Each number is 128 + 24 x the weight over its row's rms, rounded and kept within 0 to 255. Layers, rows and columns count from 0. Numbers have three digits each. The size before them is the row's rms in percent of the matrix's.

# layer 3 MLP gate, 256x96, rms 0.225, rows 1-49, columns 0-95
094:119125103139144113090150126125126152190140108103123147127136142132120099114139168133183120125136152114158119128114123159123073119109127115151105131114128136119089125112128114148148075054076114123148129147141144125132139137125171093086172136127144123119118103154148105168108144138074161108
083:142105121104110157125158105154121117140120120136101124153113158115110169122146143119097078120106105145189096115147183124137131130143096130117134074132123116135098067101109127097119120087102114118152113142147116123090121113141088138156136149140172094145079140106146118159084109124100131139
094:131131088134090103063128088123157127166105144130118178135158119139118140149129134106135126114149142170083153119172140108110120163093104119115136136112138073118158140141103117177124152118128128118138164100137111136123158123105156113092155130139152111131152133171139129112134164197112133127
098:137132149111115113110159112118133181158132144147129122175143144153124101156130144130140091124199153168109145129123142177149126148101111147135147103093120093137120153152163153188104116108157127121135121110109126178099144079121166124131122135102150105113152143169129147162127120130128085124
101:106141140129140145114139167140131119145121149136132128122131115149082102118149155110136149101161148128097136127147113133161079162142129132137081119103090184102107116092107126104142135124137128190165113185136118148123143145087189135075162128097127106170120107160131124153131116109116126127
097:143085122121163142196145115122152070080115104130100166121178109098142120144157101090094096131131110126167117117107150124146130133107145117113099130142135106108142105099131116118149123113102120134134126125145160145134119114091115123152102103141114102106067151120057123136117160147126119117
102:142113099098117116102148158204125164098118089131084089167094093126154129106166137120101140101099126110150113078170153115122106146135109148095116113106104160148115101112106134154109141131096126119143127132136108135163142141118100121103113145140161095130138137122126093115165177115112112119
101:135104110142143115217138137135139121143123111111117143111125137108129115139171148152108140066140124125140148084136141104169132126095114107113082133153120126150134132098151113147159143137124183158162116106129126142129137145119157104101104155138118111123128144129151144158102105183190168138
096:117141130106118121143183141176138160130117120137145142155132126154130123072136183128136126114169146088088147130130093179145070141153109161153110100106123117153163106106126086145127119137121139140119124108144135106106120126090187095112120094120138099128118100154147125116125099126165103152
088:179079135145096143129116119110154143132146101133119151102173108111103138104122091102150141098192123131158222169101139146133155124116159077127144122102140133127137123102132103156151105096124147110133130105133118146116134126112160147149112137118130117090082133130151120118115154116122122102
105:123137136146135165151163129165134093067133138131136134119136130146177104089146144106152120131108186130178095171167152137142146127103094176091150135129133162107136122113145108114114117137152132159132125109128184181130149148131142118160120100111137124093121167136102109142124136164126132107
104:127130138138135132130181148181110123118106176118148150100135108111093124080154107166097109131155120098101131136085127140134118105111139148125129123126129150123148131069145110109130132070155099150175127147120126148153098134140155112162094087122134133104118146129162093175136099132116169156
101:122126110096141151117129101146178108129130134121119110133143088128118087059130174125147168128173121167090126164135110089142128133077121146118117129128106160110104093094138112132147106135126143141111099133155107126131111135153139092129137156094133129161100136130169120124136109142094202149
098:083153129098138130110143161164136159114099100182124118149098095162129116110135104104111183119135119159142107084148161099124125118154092115106145108102098111145099165149103116118060113128142109119111149154135133129121150144115097135140127156133152092131152125162134163168147159107117138100
103:094127165162166118139101105170117110135097131105161130152113151145111063178139115105153148142136154174112128132086109135105137156128115151119122143139065122170110123100118144119132095105127145159136118155136112143136128172154101103142076120099119117098134107141135125136081126126113165111
099:119135110107124125143142105146172103143141107129150131150148186120118138119140102122148120138138159102147107176133103097131050153091101156155106147149126157136135151074111140081147087118134173159143120107145125150110108150111145102121100112109118146126124117135147154152112091100173112153
103:104175082139121158101151097137131157125165107173194096146135124141144121110120157109122133147110115153128092119139134165141114151117115150149102114106126126113124105132121101133129102079140145124153144126132112158154137116131172118048115130105109098154143141108190132144122116144156089126
102:111137167149129106108137163180142141128123132096134140117107146142152115131164152171171144116147120123120122139118111137129115179122105093121152114090198131144081088122119105136111120135092143150118135125148074128105151163139142138130148157112129143139142166152135164162076083133156118142
085:150099114097134124092114110104125115136144146146085131098108113108094115145114114080119092146150131177195141149130084074141171074120169112140151172132134112109121140153125122122154132160141165104110133144081138092128147114155118126168114131146115095126102123120120137131118155135154122125
109:106123136105138141056124162173166130140105119117179140091145132136168101115159097100135169139127113112130137132132126105148148129101121133114126139144120148145085194138136128138129132108111094094096176100137147144134110126096118130110114128103153105175135133148143140130111077118185113114
112:120147108138109130152182170192147150115160085141138101110124136093157114127174127123168116138147145118120126143142109133113120136101100120093117146162123166126140167127119142154129098075125139089150148101144136160128156147134111121135139123136154111152125170134077145175122153173160115116
084:091093119107135108104119078085144138144132109123155113122123103111131105097116154160124120093069094106143133120113165165107100154183135119125164099114100096174131138153123109121144148155104115116156154102135118105113120128133109169107186133131153085135153096105139121099144122110126151111
095:146114112088172152144135160152136120150119144149129165143154131108102145123162119140132085133131151156201146095139139077129132079051122109152121075140132184115175101133140141116144090137132121143137120138123132150143114147112128128124106129128133130119131162117106098128105137106143119090
094:167129128147115183187090096187113163133133126119109186123114132119099136097119144126149089135177120131152155134185124129154121138105132137106130143073134137130116077106087109117114147143143109115111124120144124109154117121144116095108114097159127131115097127124125085146105141122151163145
110:103157083118124162087137136157136134097130142159157100112172098136114113145145112120165158147137163136118154136074150135085132130106145118145116123142154118085081134150160117130096125091161147130171121146145156137145110115117129094142145089153159092121115159140142140135102125124071093140
088:148115142116154162162117118130159107143122134163136143122119139143147139133115140133103130150064135099169159129126095094152095146099131098143156090130140065118111110079127135113134078146117154166111127150119101113116072073149151143134102118152126118113141156101111120135087129117148128090
099:104115129106122112124109109147123085165116068110131117131129120093141130146127122081134149125148157120129173175125140143094104135094137100117082167110146163140154118145099096157138149137110129155113165109153077154119142143092142109129108148147152077096155103170145133169117120104117130146
100:102121093135134135133136149129172097134116142136102120112152158115139099120161134119127113084149168110170096142113151145153127138074085147139108191152101145140131129107175139096160116092137133167160138147145155120129099131091165093138096108138110108122107136121143135154097097147152172125
103:133135136132161113178118181155143127119107141160164164106108124126129126159150154117168158109112134177129163108090109090101134135082107118124103108143127146119089146109147120107100144107142136154176120144150131146135119146143109151159132131169108129127143102186152124145092122125103187148
106:160111138102113119129138103169133126142119097123156154146103107125153108099138152115124159146110118117169149110168104157105123087139105177098121135105124143111161150118114114130139114116126157136114118097123142117078158157075153121080126161114197092169125153161113130145113156108162141127
098:105143128133144158134145154159169135175151163115169125126125165126171128145129175135167131143081137119144129105146107108136115160133110108112143101174108096100139164089127112146100148119123099113175139104151130148111134114096162112095120128121138120127163144152112099111163173106133092085
095:113151116119111096118131164139154152142152126155128168132118106165170088134129131180133101125153155130100114112142094135096152137128102135112075146093047140127150155160101120142118165114147115093130120131160130114143155155143105125112139134091144112172128106126138138119094152132135186132
093:132133099148113135152126132150186134152054109153137126100101120125089133159136137124106163116105157079105099111129125135127114122113100150149101165120047133122115113100133094128139143126105112123195125154152173138139111110096122109130129115127135105155117149129129174113135141118164132125
103:088080137152138103125133123130120179176120121111115111096113127096109140151122108118190156128100111123110129077087108118115098126121096137095048142096116119106125121121139123122144149127093122108115113093115127151099149115096146149117169112154158148144136133132131139151126122141106188129
091:149075131085109156159162125157123132103119119145119157154106138120108154132142122070153124123140141118164202106188130149134117086113155139124104125096157172118117122100145110142140123147107136154123088087138098123141094121116138134151107102156151140105147141120096119128106113136135084152
092:208113126111146150157143133137148106132122135153107109129171127116093157099132128085146088115150130113167167123168115135130131121096130099114168104132157157155134131095164109105151105156126138112098136103110150148136118125150169107132077125139131152131137137166078108101096124144104145095
096:090151123121180106157121136117127109131120119137102130151102100140119097116142158148140133166137133140038106106098122134112115158112110163113131154140160110181125134102181124109110123122142139122161120140155118124125100151093169114082141141149148131099167113176157143150115098143109137138
100:080119125143125143112122125134163167144124088120147109132117120084124142144136129103149137173157132112069080134090152104144069132094118141112143144147077116150145148090119125113105135095131154130122122108144126166118060165107143122143135152111142121150121143167168108134119106147114164136
102:099106135106143089198119122133160149110098135111143139153132143159160106174172143133155195113109135122131137127110154094126146138100115127120073138135136120109095109104159134121144173119120129143164145098154122138140180115126112102152103135136137129134124127163148152136122108167158175147
092:117127094112111120175151134162133123145135147104111116133124138140131135082146164076118161144150158133105154141168139147149144096131124127066126139136131192090155095123177084141145140119136124121134120108162121143131125121162162101106122094119152107140140140140144122122135134101130209137
092:144135125081117127186121149123170098150103117111111143133109132126108122142138121108110118124074140142102169159058130153108103104133098126147137083147109097135123108122133158122118119112137134108097144124124129164053091091152111131158142146123126154116074133143113103122120118179123133137
100:096117103076111149120092143149151115130116129151131143172146156153104157144123148125136158164116159144177151103176114101110103118170147142140130134156157170122120145122123089167132123135144187145134096125141101152126098098132133179123148166147115108092126126147090143125094152108129113110
090:107129104105144148179189135149088136130131114161158140151142101110133122134128124130138093142167145159108147184139133187138148118118120110153113119081123150147118135135184141112122122087153132173120141160162101107109117148158156129154096125116132149079168118126115123149092131122150143119
104:132088118133163151168149134132156102131066164111137140145104106138173141133149130103185104124124164161142169159158142127147150119108123157127132101160178141109115117095107114129079114116128146147095118103144134165140128110109118132174132155103132145100098140155095149145116145156114092120
100:157115122156164137144119113130148108159113119142138143057136118072118113127139147078126128095153133116145146124090118110078121098092154101172131165139161119117168111128115141117143148148145167141117125123143117094131110124106111124155129140127156092088082117162136129140072108101153140097
100:142109123095161102168158154169108104157111146158101111148099106124145120140141113144148141149133137141139170148174126121157073130118128172110134123121124139128150111156125139113111127129149137107116122100140143154160134116119101099069178123143136149117163118176132099129101155087059144116
095:145154128121136143120177141189134139100138137162151117098152137132168108109138143139094124130139142121157073113142102113176133132102128165114140104116128147111090097095141106103136080122124129137135123123127154153134114156178151090137152112138118075155145180121092134127164090097110116133
089:165147143137146145158119149131111115087152146121122155152126143147143124104122079093156108130176137155143103153052163133130163137101161151099138145153138119125118160094137141121120117147126172120111118136104172156073123119113102141149125144159111123098128113130078164140089164137112123127
095:176106129123103093156175126119144124116146121148145150117123142064099127063124109136087139112193126107087185138153147149104139081139146132119154123114142125079138131133158114139154125151155147120134162128111108131102115130144158115140113120163127130124075136118159125111157121109116129113
# layer 3 MLP up, 256x96, rms 0.236, rows 1-48, columns 0-95
085:125065135165176124123134101113134100156128136115094132091166116094089118116127153116150082100151172168162131150099121124109136098132135098128115140157114086109175091106107144079121112131103094107143134140126120128150127115094126093131143134143135132127094113105153129132110120132101177091
079:161147113094125172095079141130080106126172095114127123133124116096141151142114095109122109124129141154118131114156136115130126094155134119102115148149123122143146145156127153136133115122154142119125127146150120146104139129107047174124138114155135099161152079084178130125117129079138164086
086:139115100125098130076126084096154140143097109163091173142141119164119106099135069108084130082130125147100153101137138131129077165126121123120109127124140055127171129137122123185102151125147114118122143095120116137106129124117130128144118123133133093167155096142109107124124159114138128146
092:129099115125096183111080093100143136146120097136130149165157127143106135124105164125129117110118146137139190144095126133119106099123097117098109122116112096107160148093130124094110146114114114151150157117108109140096108105136148175161063179128162143106142140141118153151096144113101111120
096:141115134113131143164101071150126114083098107142133127134129162121190121116131130121126138151100115146176105128112120135088186121109113150145159159159153106155149143135149124144110114125103145103142136063143101099127120130191103115168112133143140134087169136147124158127111140154135099122
090:150100125095100103156134128152148079125138097133135142137121130128116125117133103085128106153174126089124176129175133167107111072126118135120135100142111168143111142129121143138156108127137161142111101126125143163081166187117106172136145119138135110154154131112069137140108128098122169118
109:101115140183100136163100117108120105089131124137139155137111145143121135130106096133108154140117107163124130113129132081169115139088058111120124094183130134107102138084098115109154130119123160096120071138115120115129103151115143175124114115119137121125157111121155134141098104169176144144
100:126135130130073153137148173142139105099108142146156114119118156141143119135117086125092130126153122112138143115144134114114169147178127174156142167143118149079186100133102126120096174092112157126139132136146146136134165150075098185131136129134148116110136147102089111111107146104109145120
088:132119135136147125094056107111121068150142131111089106096131121088133116177121068131118143145076107156183113129140157104126160125122113104118138174141131145121103147135136157108106131103137146132142113148133111149118151160150103152156179154125116145125136119099112130152125109122092159124
086:124133140170144127162126146138094103137116166118142142105088094118126125138119102131138153129179088160115131172119130121142183183100123150112111185155131099088128139126121114152103139128141131114117151134141136095082105111107097141183159152142132120071140127138093101136122142113138128093
102:141120140106122139133088123117147099132135121116103117084162123091082132165144087114160119119108180128155097181093166125124138125133103099108141129120136088138145142127142150055135142127188118105129118112119138155104101152133131119140165111195126140123114090153123106114115131135138146153
099:132120114151128130158169165188131129111064152143118138100098113151109124103166103137121085119137129122160115141107131109187106109104137101124108116118129143087118077123122110107130121098154111153141121151148152122169115136159160090194131113137142109093139148122107120138114138090145111144
104:126119131132128112102136153121060139162133101146141157107125149150123145195135128128158083119103140124164124072119124179102153112172114095132146140123160109172146145141095151133086111130140112122109116127112134113136149116102103161115129117167135123099156105145108111127107172123165089113
095:157147145141124147150132117120129086124153136130147138130142124151134145123124130083171106109080144142160137206099111157129098117085134160135123167113143145145127141126154099095144103128131127157104072107144128132119108128136162112120107138120103127131077183117138098113086137157106076148
105:115134116130104130102137147125131125127133123157089090121134128127150144081132146132096149118098128134080129112127107131099135114159114093148132150193099113112166163114090178166139165099141119096114130104120134170140131102135121118185140155142109103124158114102115121121101185164118085108
095:114158146146134103112142113153106145133142102129172096181128143146166117145110155128114134133141142113099097115151148127102085147160120161125115126114128183127133153118109152110106113123146139103133101082114116127164097167133119131119108102096124125173183141130188116107193126119145156150
102:075111125162129089083125164140169139111105116101116144122088119141153084086147150173123138137155117105109107127117110127127161154118061108156136089100084123132112126106107138101122115159133094104118115140129118115124120103134121088100138163105123074113134122146130135131134153167139158162
099:112128130092141090153166130168140149162151133122158153128129121127122133159120105106172138134154131112154120143097106113084106105090095104116139120183187149162140131107155132127117124120129107178148096146114152151180117148143115167164129156114135140102153108148107093102129116094139106159
084:113134147132129146144154137118101123146121158162138170176124128161113149093134115109136084138086103114034105124183125169114118135140089152130125120134110134134120139154147097109134126128153116141115104087121111134108119138135118139109105180125174165106194132124110122138119133132108109133
115:126125116121111131144103151157152108159138113120127083151103070157146134120155136160142136143163093146121126172191134132111139134153111123149129118128129173102113103131108151130085182138127139118083129152159137146168122131124151143100153127092129173141130114148106128117146065111145095162
135:125117130093126137093140117134136153123106096088106087148150163151163131137138150119124129110093148151118118174110120132187079155109141170095091116177126121146129127139129129112139111124144096142167129126109125176134122149148125098125087123158086119148173142174131101126174115122131109095
085:056122128105147134129167117136141147142161136115116098146112123101124090201117172156154129119117120146131143094079139130157110118117137146141106136122112133187120087081163164120129148112145119144145099109135115108083110124100140141142104106149132085151102140145163124145147098120142131124
091:145125111101127109145176152186134141129141094103174085134135133135148119127130171102145174107150119130130090118188131111145091108137129136135116142076106197123125096095123113140129092124151115156138086135123117153158148115150148073107124132115127117175125112135160128141149121124118129128
093:151108142146150171139149121167142155124086137131117152145146132124082148082121148141161059096133106145156133122125144118153092095093134126100123137123129088160094085075111135122137116134105134179127109124114128108135112138118101148143123083163121142108123145133107084146096128126142076130
124:155108135145139108127138096077144102153113093098135186144124136130100135150132166116132111115118112148120110156143108145150128117119145146100146137089114145192121138130100121160158120139097090111094166109095110144106161184126117118126090156093080124150157121140118125143165139161129167117
085:159129146156105138100118114141147188138131169150131143139136116117103141078130117173155118153147080148125137078221121137167113122122143110127143104131166087138146110100086133146128124133114133139127099123120136111138120106170114132078113120148131127151159135140150127142152142115090152113
093:155137124128114101177136127164106162135123168127153126118122141109085127151114156126125132130117112134138080141192118113128142190100117112134164114119130170084088084151113143113150114128144137162138142117146141119137123066171116097101145076144130141105086143114162125109117124118146124126
100:141143182131119160089150135143124128175170171147077145161118139163117136166125097114127145108117121150117129132150136111113075179141159108101126110083096111120094126166113115143110130153144110091132119104088109155086138116143116150143120125102133140123135140155130101115130104090081103124
117:097127118144151120159112148118113125163124163157120182122102099134115107121130196145119147099130109149075148148118098110118149151120121140140131119170141152133080156128149065135089161113123142148164080146146152097096114135115121154156149112136119136118150087160144120134113145130136137172
114:138147140110162142165116108165144151092121154132124097089103104131140140151122105115130102112137108128149124119130173148139112163158152125123157123107097151060120148109141147136095097149112107140142084154162095125116114126126105130154155195117087175089115155134121158145146112161146113139
098:157138157115119071124142106181076134128110100143119143100143113140102125121119096104115131099168144151089134149113153157128167114092150147127116153112124169127103113157091121106130099115133140153091119159114178119145153133137130129147123078118119138134121123113199154160096110129128162134
087:137136134135141095171151132125156147094173124106142159191120161146169133112130159100145112114141090136174136120190155134177086109143152163156120112100138169139135096128110110166100129116107140132138153131122154137130153136099137145094138123124123109117113142127077106109161105160119131142
087:097115137101145123081134175109093099149150121091123124146130112123169128136128118098161167147159121139116154128152108098129116112161114074098129119144204137139122105132129129122108140143174103115092157118142087179148130123097163135103121148137147123095082123145130085137110139120105118120
096:154127136115153140126131155127133127127152125122114095139083140124128176138124109136115140134103136128199145186119132149128087125061116138143151119120138143135058130074127166101141096137098145116118162138146093161129077108159171142122135167140112167121129142134122141128120119107119134103
085:170152129124110117106134166179139106130130147120210136129157116138103095100141125123100119152149143117154103136126155097139106132122126128149125110125121140104141124070088116109150119145137120110154140149141180164100118125139129084148141105065127113161068119151148103133142133104124155112
093:141122153088168124110136140103106105123104127136114118096170156113096128135121126108127170080094105122087123135115119156089163138143128101122169110165121144167103100131139112112173142138115117122105109097123097127158118154185147154092115163099156120109171140137071120118133147134108152117
093:173105104165090145125139125152149132149158151102176132079153149138128150117123087099143136109133138132192157155143118112106126115130157091115109088093104137099109133164099130164118127130117104113107124143075161145124150136141088129156099106124164118147125149112098090112139119102123132091
108:092118168123129123082120088128152154150131064130153112114117102095154137120132153126168136166116114127083057133105160110147091113121123144082117119153083131151137144109093155114102151129131141101105139149124118130124107169112105143139113129130129138165133128136186146115153101155112146114
104:119130127125078113114104126163114107127126126122131127151066175151127148146120102125169191142138123114183101152119126091136126149140096120140095102140147143092084138134156089157118159128111161135147136114101160150132145127146090128148126124150136151149133191171142125137118151123152156159
090:127109123108115086109163140168129165114161152106096136160125129134119144110131173087132185156153134128111127144168131129156142075153136118084122140163114185095154101105156087159117106123195115120147158106138132138121127126152155108122110096136122116151139130136136147108150129134100150107
086:115128123094118087095107113116145107108150129120103146097120135096145115170131093134119178094143127119149094121108118120115199134147120144119135135168120094136157150147159109182116146125144139103138159186103126157087163131128144153162135153078102130129131105120133139103116126117095169117
099:171122118165194134088138093109150134120139150118134098080127094108138097094140104087118090109120148106102125142097163135156128098107131130146162078106171100135123104131147154113161129131100120142121122142129154143129161126142078092164153129127142129139099147149148130133108082127128127093
082:122145164144091112098097136131152148117117108112119110119126166139132105109149164135166181096110139127157096082142125101094116146131117115086129155140121137092122097137062169114138139152124125091137108131098135124198140104128135104107175137122144127168093127153086125110132138119105118125
099:124156162158140159076112089112110142149084138152134133112124146141138107117126134120103136093070148090117074130067124115113134158170147108124149150120109070161122179157131110130134141134121106109128131130142100079111126094142140115113127104124148104131114116118121109091149100123117145085
091:133102108141089100114134107072125154139135123116119172103117132123144120146115152147115125120138082100104105115062132111094111162147119134122134105159150069142135129141084136134137168127127089146143120100091126083135150126143092153168118163122115095141130150158130133139164167084138110135
097:107159120137121185083087118134117126102126129115130133120132177163111123129122155133131153121118132104104120102077117144114209141144093107151110179114107116125137126141111161130136165126111110137134112164139126119125142124120142138148070158085134123145088149098125169127121122156157157170
087:167142157157148106121150132101126102150135162137124137101139128091148096069135103125117109111140125155086123154077153105148122146107127099107137116134162082133117095092127110118114123118132148131116122128138172169135104119131125104169185124122107122119113146141197114095155128183140141148
088:142094143142083126095138125123113123133114081120156139108122114123120139124123139043130108120156121104104135162067145155108116115113099143122157169091103160154138139151155069091086116117120150169112153116117146128148135139139136089132110174120124130130151128123155151140117142163123107156
# layer 3 MLP down (transposed), 256x96, rms 0.221, rows 1-48, columns 0-95
091:182144131128074080173134111092135152064149095162136115129143131095142189114139104129147136151121150107114132183170151123154127106104157135133137122126145167143125176141147099125143153123152133100139123117154128137081145128126109118140128129125112137146107149138112139182160120155130116141
088:130168100172121121145119213059142144121126113132110167114124127108134101136111106118143149137167136126102137141106140136137118152104135103136127133141126144126156127116112076133098134134080130106145150099176120130120114137108148140063120115117153155141150151189119144100150115141099100134
090:150131123123104101128149102083089121141105120082125104148148129155143142160171104127136138143159167124140147160141113170157137116094110127134111132086140130147156125127166104125096165108100148151153119119120140129147126139119189111185138064152107144127143133143099151140153160172149150140
092:102138154135154122174177131105152191093127153110149128158145158107119147122161058120147141127121143116112139117150123117137143168099114140125115114153160132121116126181102121128080130138093127117178120132126141136130118133139152066137133108113119098159112125080124166115166151113105133124
095:129064098097116169140107136136091136174166109107129099108126114129098140115138147085130128109157107138138155113124131142119088120143182121128138175140144112149132105121081136157122085115137116145143115135137106096077123124133127090095113142133135071102132083104141129170128135125097147102
096:144129130156124138092123124132108161120135158146118132112112073130140094138154126184144151143085142161115088129113130090106159174128131170125146147133116127068082105136149123102096142160148104118102162154152152113151111121141097091159105114121139153111095096146167150119143138156115126101
108:109106100146158143122136092084104116123123105126141167146147115132111107125126178098134095096128074125130147100097125150113147141110081107131128142121096171133091138099106104183147120149130169157151123100072138106127113129119161150135138117122104122146139156132112107152109097101172112174
100:120094118128183124136107135119126150136142147111117118123092107098090147139151072154133140112123148150120130177139143141109139114108153119079116112167102078088117132136134148144183141122175167092120131150150099161143146113148145102126078116157117143162126115147148114160122141143161154159
100:129159121180118137142152192147184136136136108090167113117147118061106129102133153142148119129180140128089128112148131111095128158106164132147105115136117120147135146137078120154134125131120122125148113122100146134148125135107125076054089113105138151163111123136139135126130158132143112137
089:136115098110117149102135164118142160131165082113095139130146130092133173112115141111116125104094186095141137101136089169102116108124146094147125108063160125161137110140163129107154122140127124145110130123108100140163116155166155138123136080113142140168131134146171109111144143131089098144
108:085132100093137134148110145084159150115085137122119154158161083143147144107111140135102131137164105131139145135137119094130084129070121121182127133152137130092126122087168116170108122140071112111118115156115086109100116070133145150143129157133141132126124157124147134141124119113166130163
105:155101142134118124134137122099139127113128121111144094145158156131163126128187152091113142112125124190123167155176102139086150128115155105161121087144150126142100146163128137122158128172142169140088110165138112131114110154092144171137133114131086128120117099084129143152137129168158124111
102:153136109121163092104152151125151111137124117116110081121140124091158105074142156084142152134163146168121129106141136145102128112080146111128117152094106159162126123125087106157145123109118163150121112150127110126112127116129149110083141154088149089157138107156134111159154108089073149141
098:083110149133139143120139088154107204105144149180158122121145141160114137113125112078113159139126116154093117122127143098123095121147155107082070124113109126148108133196138111102084121147165110134114141130129136128172143097118115136139145121144101117123157139166136115104141135123123115158
105:118098119103132123098151152115095189165134093112101123132095169131125127110105121082142125052125126115148158139130125119141094121072140128108091145147150125151146137131083133132141119151152175130153124131117157161187133073142114131133106142146144148110119126116105114111127136134169105144
099:169147155121107099122129134167150126128181135129133145118134169126148192129164120131165106093095112093146098144129102133144130137105112153174172092191135106140136174125136108140122096107147135131108163151117125139112115109127131111159117139156116129095104193109117158141129148127112119132
100:089141141144120117151138138062131187125108127129147125129146126138113125152137142125082071095123145110171157130136159126108151147135085116188089139086140160112117124136151150109084155125076142149091100135131125099142132084105111139150134141153157142124157130118157130136123116115106155130
102:114133105163113131126106114129167158108179170122120102099177114137136146126129130156120111166118084139140126127175118183112162115110171157093149155137109116130132128159097089144144097159103123107111114112147143140115144123143148091151140138145098104090109112129141178150164134153106163109
091:087173174151140138138120184099141146125152128093139088130137141072177105155068141153143168147117129128175119075074135135144137150101137111115105141117125129148131147112120132149118143115106145132165140154166134123150153132114150111158174125107114110160109138128126146111156132130130118127
110:107125145112161088143139131092156124141134169096126134146088145128118176160137118134102094125139099155159182100106153166118120144123146111160111084119124148136126136160153123154121166107176163140148126115129117126139134106158131150100127116090182134100108131122157111113137111180108116178
119:139122137143127129153147128088157150145141137102135154153066150141130162133142116069082161126118149166124119135139107116141138117146116133070149150094137090147136108124122114165154117110144123077126166102135147127140139130107100164125122150169095112163128134173123172174101106146140148119
089:140124165127109116100119037145131112144119138150137162103138127141151120080107099128105121124142090123143094123137130116101097125185134131136181099137134125106147143148113115139150116134142077088112165139097133133144156161157119134080123129091150146108138115097105119099113177113122141137
093:104175140165108123137098158131120118172131148106111097147140150121149114133151139193137132127088123138096137105122129151136117159108093140104131096096089091151117170159093142126158160088132136098174141111117151093117143124112142107142145139073134103172144171151123150113107118143124133132
093:112125100077118082114139114088076088128131148128184059138134101142150152133170135111090187111127116119112138165110144148103151140113144125135131110131127142101150156147159147107134115120170120090121104109096141135110145120130158149161116143073125128124153121151131152128147137138110160127
104:138084148120143126101117127108148095126113115175126150127081135101104110176161141063127131083128153101129094125141148118091115107145169115138109140138148107094166163090128115135133110112124139120150162144114119118148120150151110150124099132119086118164120108165157102133084125109085138089
089:165155114108105103145126122161072084119138120099146090115111159121155137133146156083135138123122144089113110169098136148112116143109114146100147125105105118136101165140137100098122127123153113132133152107100151142089136134130112083209130125116091172102099123108087120121112136141159108135
097:137131147116164132138129145143151113137102110120101164117108137146147137134099136093135117180132142159114182120089137118100106152132129130119128129144108134116162111114143127221111139133190102131152159110140086176119115122121088145115156180148119132142126119154102142162129094133101107109
102:159140151116166145166106083167122089124113131083113164111097160088088132096101130134156117107137096162109106139113122116160137134132098140126124138144127168156111114139145121123090194103144073128126118149129142112118070106119165127147152125090108128132116165134135115153130120114158130143
102:133143132195112076159102094116135123118149102134150107114104112128144127155120123095095120105113108086146148124123114119150138119144124094106119069105164119106133143135156120122138164174138140106123174144117144138147126128160134116125101123086078125172169147149094156138173137123127081130
117:148108144165109143109109061123198162106119107136113131100167138119109135174091089127108144113138152101133136122124104107125084126084116131086160107159114131171141133161151107137114118131144150113117125128144094159112111114155107096085110123158148113120146085147148120098131146131116099115
092:130134099130124143103125073121163114178112081144115142141113099157115093094129142131157108105127120138107122133145132149123103120126108194100091136089098109155140115161126082139143106122137127146130133082120121135117118151101119129069129146168135133120166122130123105203127110119110161148
091:088080076160079103099142121152116110132129106128072139131159124157111110148137098136104135147146078120100115123148083139104131140159161110097157141130117089117086148157099149141154128119137119132123137131122123111122133172112118135164088138112155115106149117090184102113113139132123148101
096:130099099135123134147117149150124131107141157150151171075116087148120143109143116117100147190133131114136121137134132135095151179123079132101121119120162154125091101128151103139126159113100148125089171150156110131132143138141127147192130143090118116152151090103128140129131110110190135089
099:126117113175085127122119110187173115154107130112090132135132135179117129118116140184130158122120096108100132123102126120114167096163113124120113134132110124112138137163068131121138142123146099090121124115157183113134180109133117147055143138125138131127134125145145126094149154158134153119
091:161142120099106134141124151122139124156138133137089106141109110105144124168147126138219168139106127124102096057136147163177114109145121144134144117158113112132115138135167123142091133098099150101123121120173115108138152141114124111113108103129133103138193117121105143121090139155120135152
089:147141110148099112125116159145147166147131122137120146139101117150144142136139123156096064151157133126187155134132156100138122114088142144123088137132119107089155148137129116135089118114162129130120137146086112092130149116049085123159127143150118152128066141104182117144130122115118111128
098:087130113105163143144116193140147095128110107137161155160107114073141104161126133109128110109099128150112130087084136154134106137114122123119132143145126132138149092119178138120103129129120148123115112127124088125120082130084146148094134173187159110094138102137156154142093100102145119126
105:171132174075124124145143088145136155069110186154120106156155155146096099109148129130124137127142117110148123152166101095120139122156109155129135112100136114152100143145122115151119101121126089097122148141133144134132143106137187132139161108117080172116113145124103132095150114175146121151
105:158107107109139136108124131109113091121099122139152164111133088125097194129140102104143109129099127173115141135155086126134116133106183104140136156163136119132171107094140111099119118106156173144127119141134122140110128126172146135127148107138105057101135165110153144124114120066133116114
094:157206122117094107110108122148133136139169150135135119127110142101157178137138116139106115112074108171161125116131141113098093146137144119148123108156175110115125149135118147130131113147077161161100147115158122158119148103137104146090135104153104139095103144106108147137096128156142104083
085:137148142162142139144139181133116165155110150108139127165127090118139116120122126124140100161168122144138151119171117115142111161126118157129114095100162169096112125112064105114152122134128158099127152109132150081153124138119146084102122141131197124159119102095164127131177130156124109132
099:099155163137105110117134121168066167147123124152113135172136133158162098172147164128145166111115130107101106103106149138135148151146116143102117163121117125134106158160147098143123127087119122114160119125153122106149153151094113117095163150080169124139174128144139151080150139144097130134
093:140132105123143119134125188162151152107148161158177123144142107130080085132114122125107083161199130126087121140133124137176146138130111104138095136135132138176127177134142092104105132064142117175135119134132124105118118117121148111114091122107131159102160147124121131135135151107142130125
102:126134111118146131156118157132169096111121145130149091133092106126148160127094111160180140173157130132121137112141152102182116107119125146107126114153184136150181161126124132145102085140142095115137165112143127183117157150108148110137109138102152161099105142157112173144094141105122119134
085:127062109095112141104138180125104111130109106093131118141112118120108137148140105106081105100125155129181176181167103164105123072109168090105139152093137127114119105126153119112155126138125164135107128113117124105136104133127140132133126094139148114092139121114143076139113113091128126124
095:108110097133167109187189109128131088123139138167109139136121116102128114139134129157151133144130119110121130067115112161134120155093112124116163105164164140134143144123092126132103134133097117104115128135109128111154071143079119138148120137134157093112186118113134130142073130077141114119
094:171104148118114149122092107102146114101129168107092137149119114129098134149158132145142150139123144150138141146168119149135122143119150117193123153112130134112148133124144110116145166169134146118081103157093101103104103122139145130141088099115105111108145160104117105190080140072150096113
088:133112065104135132104121072153141114140123164140087128118140132138129103135180137160100115140128118123139142093209131101117104143135120098161136083171174114104126129126126151145147177138121115136127100156136119088106133127137112158134156072113118119119132133138160118136122132108120173108